From a checkpoint of a small transformer trained on Wikipedia.
Size: 11 layers, width 64, 2 heads of 32, MLP 128 SwiGLU, vocabulary 2048, 0.713M parameters.
Architecture: RMSNorm before each block, untied embeddings.
Training: a variant of SOAP for these matrices, 139M tokens.
Each number is 128 + 32 x the weight over its row's rms, rounded and kept within 0 to 255. Layers, rows and columns count from 0. Numbers have three digits each. The size before them is the row's rms in percent of the matrix's.

# v: layer 6 attention value, 64x64, rms 0.0612, rows 63, columns 0-63
# o: layer 6 attention output (transposed), 64x64, rms 0.0768, rows 63, columns 0-63
# gate: layer 6 MLP gate, 128x64, rms 0.0874, rows 0-30, columns 0-63
# up: layer 6 MLP up, 128x64, rms 0.0876, rows 0-29, columns 0-63
# down: layer 6 MLP down (transposed), 128x64, rms 0.0873, rows 0-29, columns 0-63
v63 113:128181106101125103124147163096147102133156085077111138099136156173121088165106114118071131187066129090066063136172165099076182111127139184158124157150135099117185070136147117139125127128133123
o63 113:119179131121089121113143134145159150148051107198104140131126145108112113103170045140146193174124146137167114079150148163161141097122109079115138158141126131146209108108105143114149167186086157
gate0 084:138157112138144151110115059082141109173166136106175107146095132122126094120139113088140159067126157143145128141118219135209156139093069109161165119118132109172146121139185065125107073115115151
up0 097:090088131091139147157046126082123155129098119112124157114153112130138167138092076131104195176100182142133169147139090100139144104129129148125113105089095188069097104078099162099128104087194109
down0 099:170136125130131124132155088109118108135185115099177117163077128092127131096133161085158105072171162209092140091138160154147157176101136115115142135123143086221089146152192114130115137118097175
gate1 095:118165159149131121155110131129126110123098116093178115113127104206134173135198155184122068125136100150161120136105128139069151162152157174124161124144087102187091140140122155100152227133122081
up1 096:100095121095077183141124091144118109132169109134125112146095089109132127112189064138126160118121188206138095089101061141121122104135122086064086108120111098147171083130095192144111120162141129
down1 099:131124130117129150094181114093166120132145122098125125103210091130185178103159158121161154161187126112132119122143171149077079126128111142076149067102121093099134167171136160205133164182145147
gate2 097:115163181119073154091128109113112132094167132126167150184117104107138140126103113139118148084154125115196079097131158116139181154157114087150152203076135146065112175138165116165127072103073149
up2 102:152117086097114125136110177136126171140132098149086120141113144166154184111177129139165134125076114143116118116110094172106117115176149187102155095184110097136113206138102108154122229123187157
down2 099:103137151145090132076120084083108074125155116162144167163101115106159125113077145083109109140202096114142107163148161095120173186123088100129133172081157092101158154107091152095112099154058093
gate3 106:116121158174075134130093083153162130136098125091111167151074094085105071146123156204097109151132129094090115124048082144126174175068165135138091108166126146147140097107095141093154110154135155
up3 097:125139138124168135130174162083137085137121194107142148133115129122158150121124157135129117080082129201142156097123157120153145143163138151113045105155099096159146153153083116090135059039174093
down3 098:135068128093159179104108079195108125108117085136167118110135118137183086126148095109092104114110051129136116172151126128132120126101178099120136142114129158120176096094150154203181138109114206
gate4 131:129138127155139148066129158114133051134091094174129127195101115165071125072169102164099148179144110171205129144080124106153102164156160125134136119130114152135107071181111165091116138137103107
up4 100:098095087147190213086175126130089099148089136153115160182133130163151151113170110142156124217116116118153112158106178121127120117143136098169057131138140181092130117104114129118119109128074084
down4 087:104107125181160118146167110107190172139142110105105125115142105158137137175168099129119161183184191148107108075126141192117147094098098150089160088137165102166088099144155088146116103090189163
gate5 108:093161144079127097117104147140133158122132090129141099143126129167132184113182105097151146138094127147106119138167173156157078113073052124128163072124076134143078102096103190123106104069195109
up5 102:121109189104123152143127188122147107103151116143155123146123126155121196100170146138168139192126021157062119164131108163081114127128173162125123138156122150075099165097152149131118165115084090
down5 112:135115130087112158093079111106133157125122122182102128150166159130151109104120100161142137108110072151106093183168157128195093080043132182131148126095103138091029127128137167118148159154133119
gate6 095:106141136191116094132124130173147163158151060122171084152088131155132133151114111122167034089117114141138154079142086076113130119153120180155128072137143078136133127121157117084140148090205113
up6 096:096141131117073100110182063075145176195114119125121112149126147125132139112143113178123184135132192101136150156114106074152067136163134080155113171121166185106149151138114150177094106113087169
down6 092:113133144126107140135096159139154165172122092123141125118157149154178120216141155108114145145110095161105064085105144117149102142067132171111140133223142180103107138197085141145168106110171156
gate7 108:172162124134108141125116166049124194122110163111115158221081148148117116134152145092130140154114140105094108141129085099108156205156132120115137124110063165128112136081125060092159101081136130
up7 094:130098151139129112144061110050142183115135201129102129132143115106109101147097154137122153130170162105088144118134043124126140103151147137031163127108112171124126098169138116079173114092100162
down7 080:051128127082124109155140163157117115154090081094162108089140118138151117152133089113090119132173099199146146091123168115127120113142153146201140092120174125045096098153179149173119125171146087
gate8 092:120123078137151135135136096107166127189093111043102083102069124192114115101126166087149174135094141152151145130144204146136150151153140133188160129163122142140108062111115154105108074100148096
up8 094:068105149120142122181107068114183151162170130113121091157159129152190154123168174176115120127146145075152101165145153106154138104125119124163127164150124152156124168177205090162126078187112135
down8 099:171117160043112136126090133121099109051119088162119182151143163123163093119132099118170098075159091130126157120128134142088062091141120100099066116077131103163152165115113127170135146113079163
gate9 102:156124132158139186099152136144073160161163122147126123141154137100120074175149134040116118157145102139111075137083145205179170140072151117108077145181133158089139106128095150131168147105096146
up9 095:110132103134119102151155102082161201186122090138106171104135109095106119135083093094163156175088170154108107076055089114101101142174157165100167129154101118116108137125082103137109183178154115
down9 103:162090091194161124113108118131055117182133141114122136073134158111167093116132141096151082168157083173118120174082109134153139171065178140122083078120160170092173159150129156116164147128124147
gate10 086:138142127155102082133126171106152154047182187117084109067102119132131109135091172183177073131116120097113152117094073139119129128117079131178135106134121125131135158097145101151069130185175167
up10 086:140142106103100139124153169115141109088163174145096108114127130178145128132147157164158136100135107099090173183066104150162122167124136102194129121194171166164136173091195105135159093206133136
down10 088:119141128140125131151070096176119158151100101091193155122111104098130147109088142140107147152073165230159139090135143137139079099128160097145123103146142136094063080174129051129158147101111116
gate11 102:122129107136107100175091183151111073049105127164135146065101122141185144131110135090115086127107171169136142124124132130109130096146183134115152153151096115132112159210100134162145131083215154
up11 089:084146132122144160082151085099165132172160123115067132174120095090086118099169126149131162178113125090111142123134192153094146137107104078088122054123162148109136086044138124174150106172139140
down11 096:101080110118147107155093067164139102094158167117120117156166112128100190133097098120093101148143160086079080122112100075134164172162150068097114131104127114181095158168120132219111129158113120
gate12 104:102119132078100155108067166183127115109166123168142092095138111086084118153142094097158143092121075117132089122049096158123166132146113140123187102212125180166092149155125161121157103156143129
up12 103:133133173158108135097213079073155087171140120173183202184139089139142126110142119127112184176130168112127128142128165143125090103135140083122140155087113088126122071124175140157148126119080108
down12 091:146159125113147125082136195151079139120135127112148156145126120138102075210181129145149135102180105076136150169115127072167187114130128125145060106130063168111111108088141119087120151124081077
gate13 091:050189140102161107156106188143161172134139138072132096111151171153104097129139118122196080095109076154121121117153167049123098139137138163114149126143125155138118082163114101131158203130109120
up13 093:154104143115154117208145135130111076131136152179147142128106088090139143104139113116168162168091180110106080102107075071084130113067138131071114165077101133131142049136103090135122159160142098
down13 104:087119108119101126110018123123171136123148170145174102129110136150159150097123114107132146136126146200143159118135127152157121109134184125083150047076119124064170133142115112092098114165077081
gate14 115:129135138150126134132137153148132157152146079057147102094110127155110112145131183108116084140115095124105125090105064135049123176108182151175143150157123135122046140139162119052093160186106106
up14 112:141125179160169095148100118092119099089132115147095120160089094139104135143132178217144139134138140132133152073152060038140101177166139104100158127139135138155149111179115120192113110171093116
down14 107:148079110085126067117110100107107106137170136143098081119120137171102156216135130126110100160179105160162143127125143131111153124070200073115109098179110143137043114132174079150127116121123131
gate15 096:156128184150097146109154100109129195099122146141126102138151190101117077161085157137141159131155103103134184075096120164155144119100174159168072151159135174170144147182167137135131113140047104
up15 110:103139127097141135138151098156129157074140121099161141096090150160100119073077170120153185156107136094157128135117060116174140123142117121151155088204124112170074166095089169137068096122191130
down15 091:117086108155124155153087180099116091146135133117102118118186123160145147112170131122117129060066165157086101117092120129095059201098122118128155130068168113091149075136107152159198118143108112
gate16 091:109080145133167082154099165165140162124133125172103059064114189111143083124145092100113150108098158119073118131153083128119140121134115117128126127171214116105116069190078099156088114147123132
up16 093:109137114095106124099073149103159150121146091118150156126134141073170106182159115041146084090130097161098082115151120162161147115094066123131208167073114122113098129135126108084140179171136115
down16 093:179127093109145125134094123136151125170145095100119209124121134115116138075108109130177143135170089150150105204141127185203085123063150122109140154100050092110130069145116111110111142147147115
gate17 088:138118100102107104168132202116155182098077117073151055113087108153136127162097111150091107101133108092118141155117172148103125188077135067141142140093171175135093123144140135145090145151055140
up17 084:122211119117088102123153158146121123099133123065126131132144211184078103149064110124134078133134098087184092162189111132095109119130090094178190136131110112137124112108108119100158164139155145
down17 096:140122138113147120099098105130107137164128084149109144097173118101080160070158129174119111112135108146118106182181109075094120006147113190067130129089112115166123140130144137115162118140177160
gate18 106:160130145131111105107184113141108196110075079125111127178116125136068090111141212128101140114074146146141094098072139136138139158154209104097148145121082138139114189176126163163143100121134138
up18 102:172164062089098083088097048122092155087154057113156077134133174151146115153159176200107141102135102160114139132146103176167124125139126131139174146134114114125087106149122159118109083095106115
down18 097:069155103105126129130173101157131100132195153082154104155079102181165158104094123144186144180182106082092094148136076141138148147129100163113094154114091125102094115045172146117121117120099129
gate19 105:059142142098121111156105044117110151116179171083172103123136119111167182147161135136154137064127116137119093093157129105200147146138123142203156104095079084122116143146119128114139085090169114
up19 099:100140138118199087187125104135116098099149119128118094079122082072147101134094100155162159094140102129069071155135174101129150140054103160133159159141173124114151149106140120081134104096123206
down19 104:121166077112090162104099142130138171112121113140131105131084119135149115089115129157167133175107174108158183123105149143135159065167106113044106052139156125120145152128141094108100075147123035
gate20 090:161144101141152183167124151107078125134113099125155113120122108158099142125080179114111178143142165207095174155155097185068106149074157102149156103146112163129162043112078131106108142114124114
up20 100:114107085084148192132148138188140109076146135162145124136136152194070144144110155083148111139122130088081146192049151130082120138080131114136109099138178194173124135124156113096100125169110129
down20 104:123142098100107175083100157133143149115127174181172104154151157122106118156148200073119095090088172146093091176121180135146058115128114120138160127116117167133100059139090142156174124176127170
gate21 097:127103136136122148087197145050095131174117121145083173139122161128184109118228119101098129180117123098093090178099150149171133146161180148166102123139144154113095119111122114136058139128135114
up21 092:084100150113183159199132136123091132146155210115176155124124146144094164128051137127125075106127190126143126161148146087134161109122103160086194160151114132117164154119169160113110066141129116
down21 086:177102139150132118099164118098099064082098127150141140125131109160115133085151133167101136088091108082101080144128185095103172052092125126176145101070112145122196157094154111145117070143151093
gate22 104:163102085125200176108164104093083108118113119090146095081179149117127123125138118183110140045085097111158100179090143109128101118118116172137154146166089158114187151134077185123115153132151137
up22 103:119092100099146215135164130166181077166105120174105155168100099110121134130208091096122214140118164119102161154123115122118159159114170105146135174114130172125149119078155140127157088110123097
down22 092:145181183071099109130136094127077101095101149190120142125138206070154131094117135120145112164144151034129153123137130125134122132156132085124164148151072084088133132122110138087141094183085136
gate23 095:156158111156174143145079103164183118054106113127147139086140110125150121116170078126138074055110092153133132172171121059113186110137051150150151115136130163132174140139148140123176159138113119
up23 092:106133114157173104170124125102117185213159145131137124113167091105085141123142127080160109119079095154113116130161118098116086099145129187121135088151182076133121079170133049114124161138172175
down23 102:182100107165158133108113083137164090003101088130117125121160093140170140073136058167113122115114160151129117138113141091111149101122082148118137095111115173152156135147114161151188153113142088
gate24 074:084126160164110120104160074120192159129135165133142100150091153120092104116121162127131136144177179160160102150114139117134084086085110149114113171160106179174135112054166153114091158077081192
up24 094:092182128127112069124150068092178085079202152109139149096141115159095105116126118131136071094136140133171103136133166144145169165122155168135159133165123145152163155075190124112165089079135083
down24 095:187077126117144161139097175149062114188097072134124178103147097144158122134114107127182152104121108080100174126138070121128166121177157083147146120083114084091138128177122161116161127185160124
gate25 089:097116152121124117169124138103168163119127109140125110093072100133124164119121148156092147132158146153135159131058101108103074207167211179090124131051139129087091099137134126177140092087093144
up25 108:117127126191134164193129142136154151069043144158133105140106136143066178079116091109158123157131108158152189121154133165090099118184077158128108100099153123128119064139114137136137125144091182
down25 116:116140154146139189207144095120165169074088123193152115106092137125127187118153134136148113173145125156149131145110130164115108137186102146116120104106167110135044109146108117173102090114046148
gate26 107:077154121116164131101114092130178090140093141149156199103147071160129107094102098177133152145121118134117155156121143105106154181054165156058130128107138133110096070067159133172152110080102141
up26 092:119115127075114138161112149170115096125144147146150100125155116133140159114197123140163122110113147118216173137145164145117116088188139131180112138175075186094130145123135084059094136183193111
down26 112:150154142099055097130145185127113128178139159129149138134110091120120110148148152111108150150166150176161215087132158145095082154166163138186125192118156091133108107115106104055157123140186144
gate27 101:109117154138109170130155136088152082123099173166150109205116086127119087155134105188127154110161138133133197051142169147137118108136190136110114122119088162090129113068161152096109112138055139
up27 088:089173129129118093183124127131106110148091044120069111157122132151075103128115088107147088148142125081121148155170178109126076150140188160104144120125095166129098184153135147179163129085064145
down27 101:113053143137101116144154092096116077119092167126184124174113060081192105044138130150134183101110149112124131114116153143120054146117148087133152112128163119125121147101128087104142122163081170
gate28 106:163121073165119124125088124109130116115115110096136120086126103134131070121119116064155166093110102195085201135073099141143085157094114154189113115140115105159132095055156137095125151108194153
up28 106:164102119124168111137128177113098091179067079102136113155172163144137149167092176065142109171087085141136133157071148158120100154103098184087117143144171102153109071165099122129110162089145104
down28 103:154082060143170129178125111087074117126114106102098149107120114149162129131059143089140144096154096147101223137136127170143137121077152143103105118142077136139115091095175161082067152095149142
gate29 112:091080144145177147166112114132143136157144175110149151188182130143106158177146089079109104120134171174129145149077148115150158155111103140145076067170128122123213104137159145134200152111160122
up29 110:099169076067146170142128084145113130158068106101142161077130107182136163123115130172124170127149103097109156143155165145095126136148205121199108154082120096141098096169137178105102123149075132
down29 100:089095079139164170109109136167118147209138159146199143104131093195130134148097120134138097090124099161062129144162126166115119148104123117120106125111129167170141155194063162155182112092132152
gate30 103:100107164117048124141140163069127117077154111113059093151118147104197129167070121093158125081157145121173121089122141160124148165105170179119116131062150145130154164136123109183142109087132129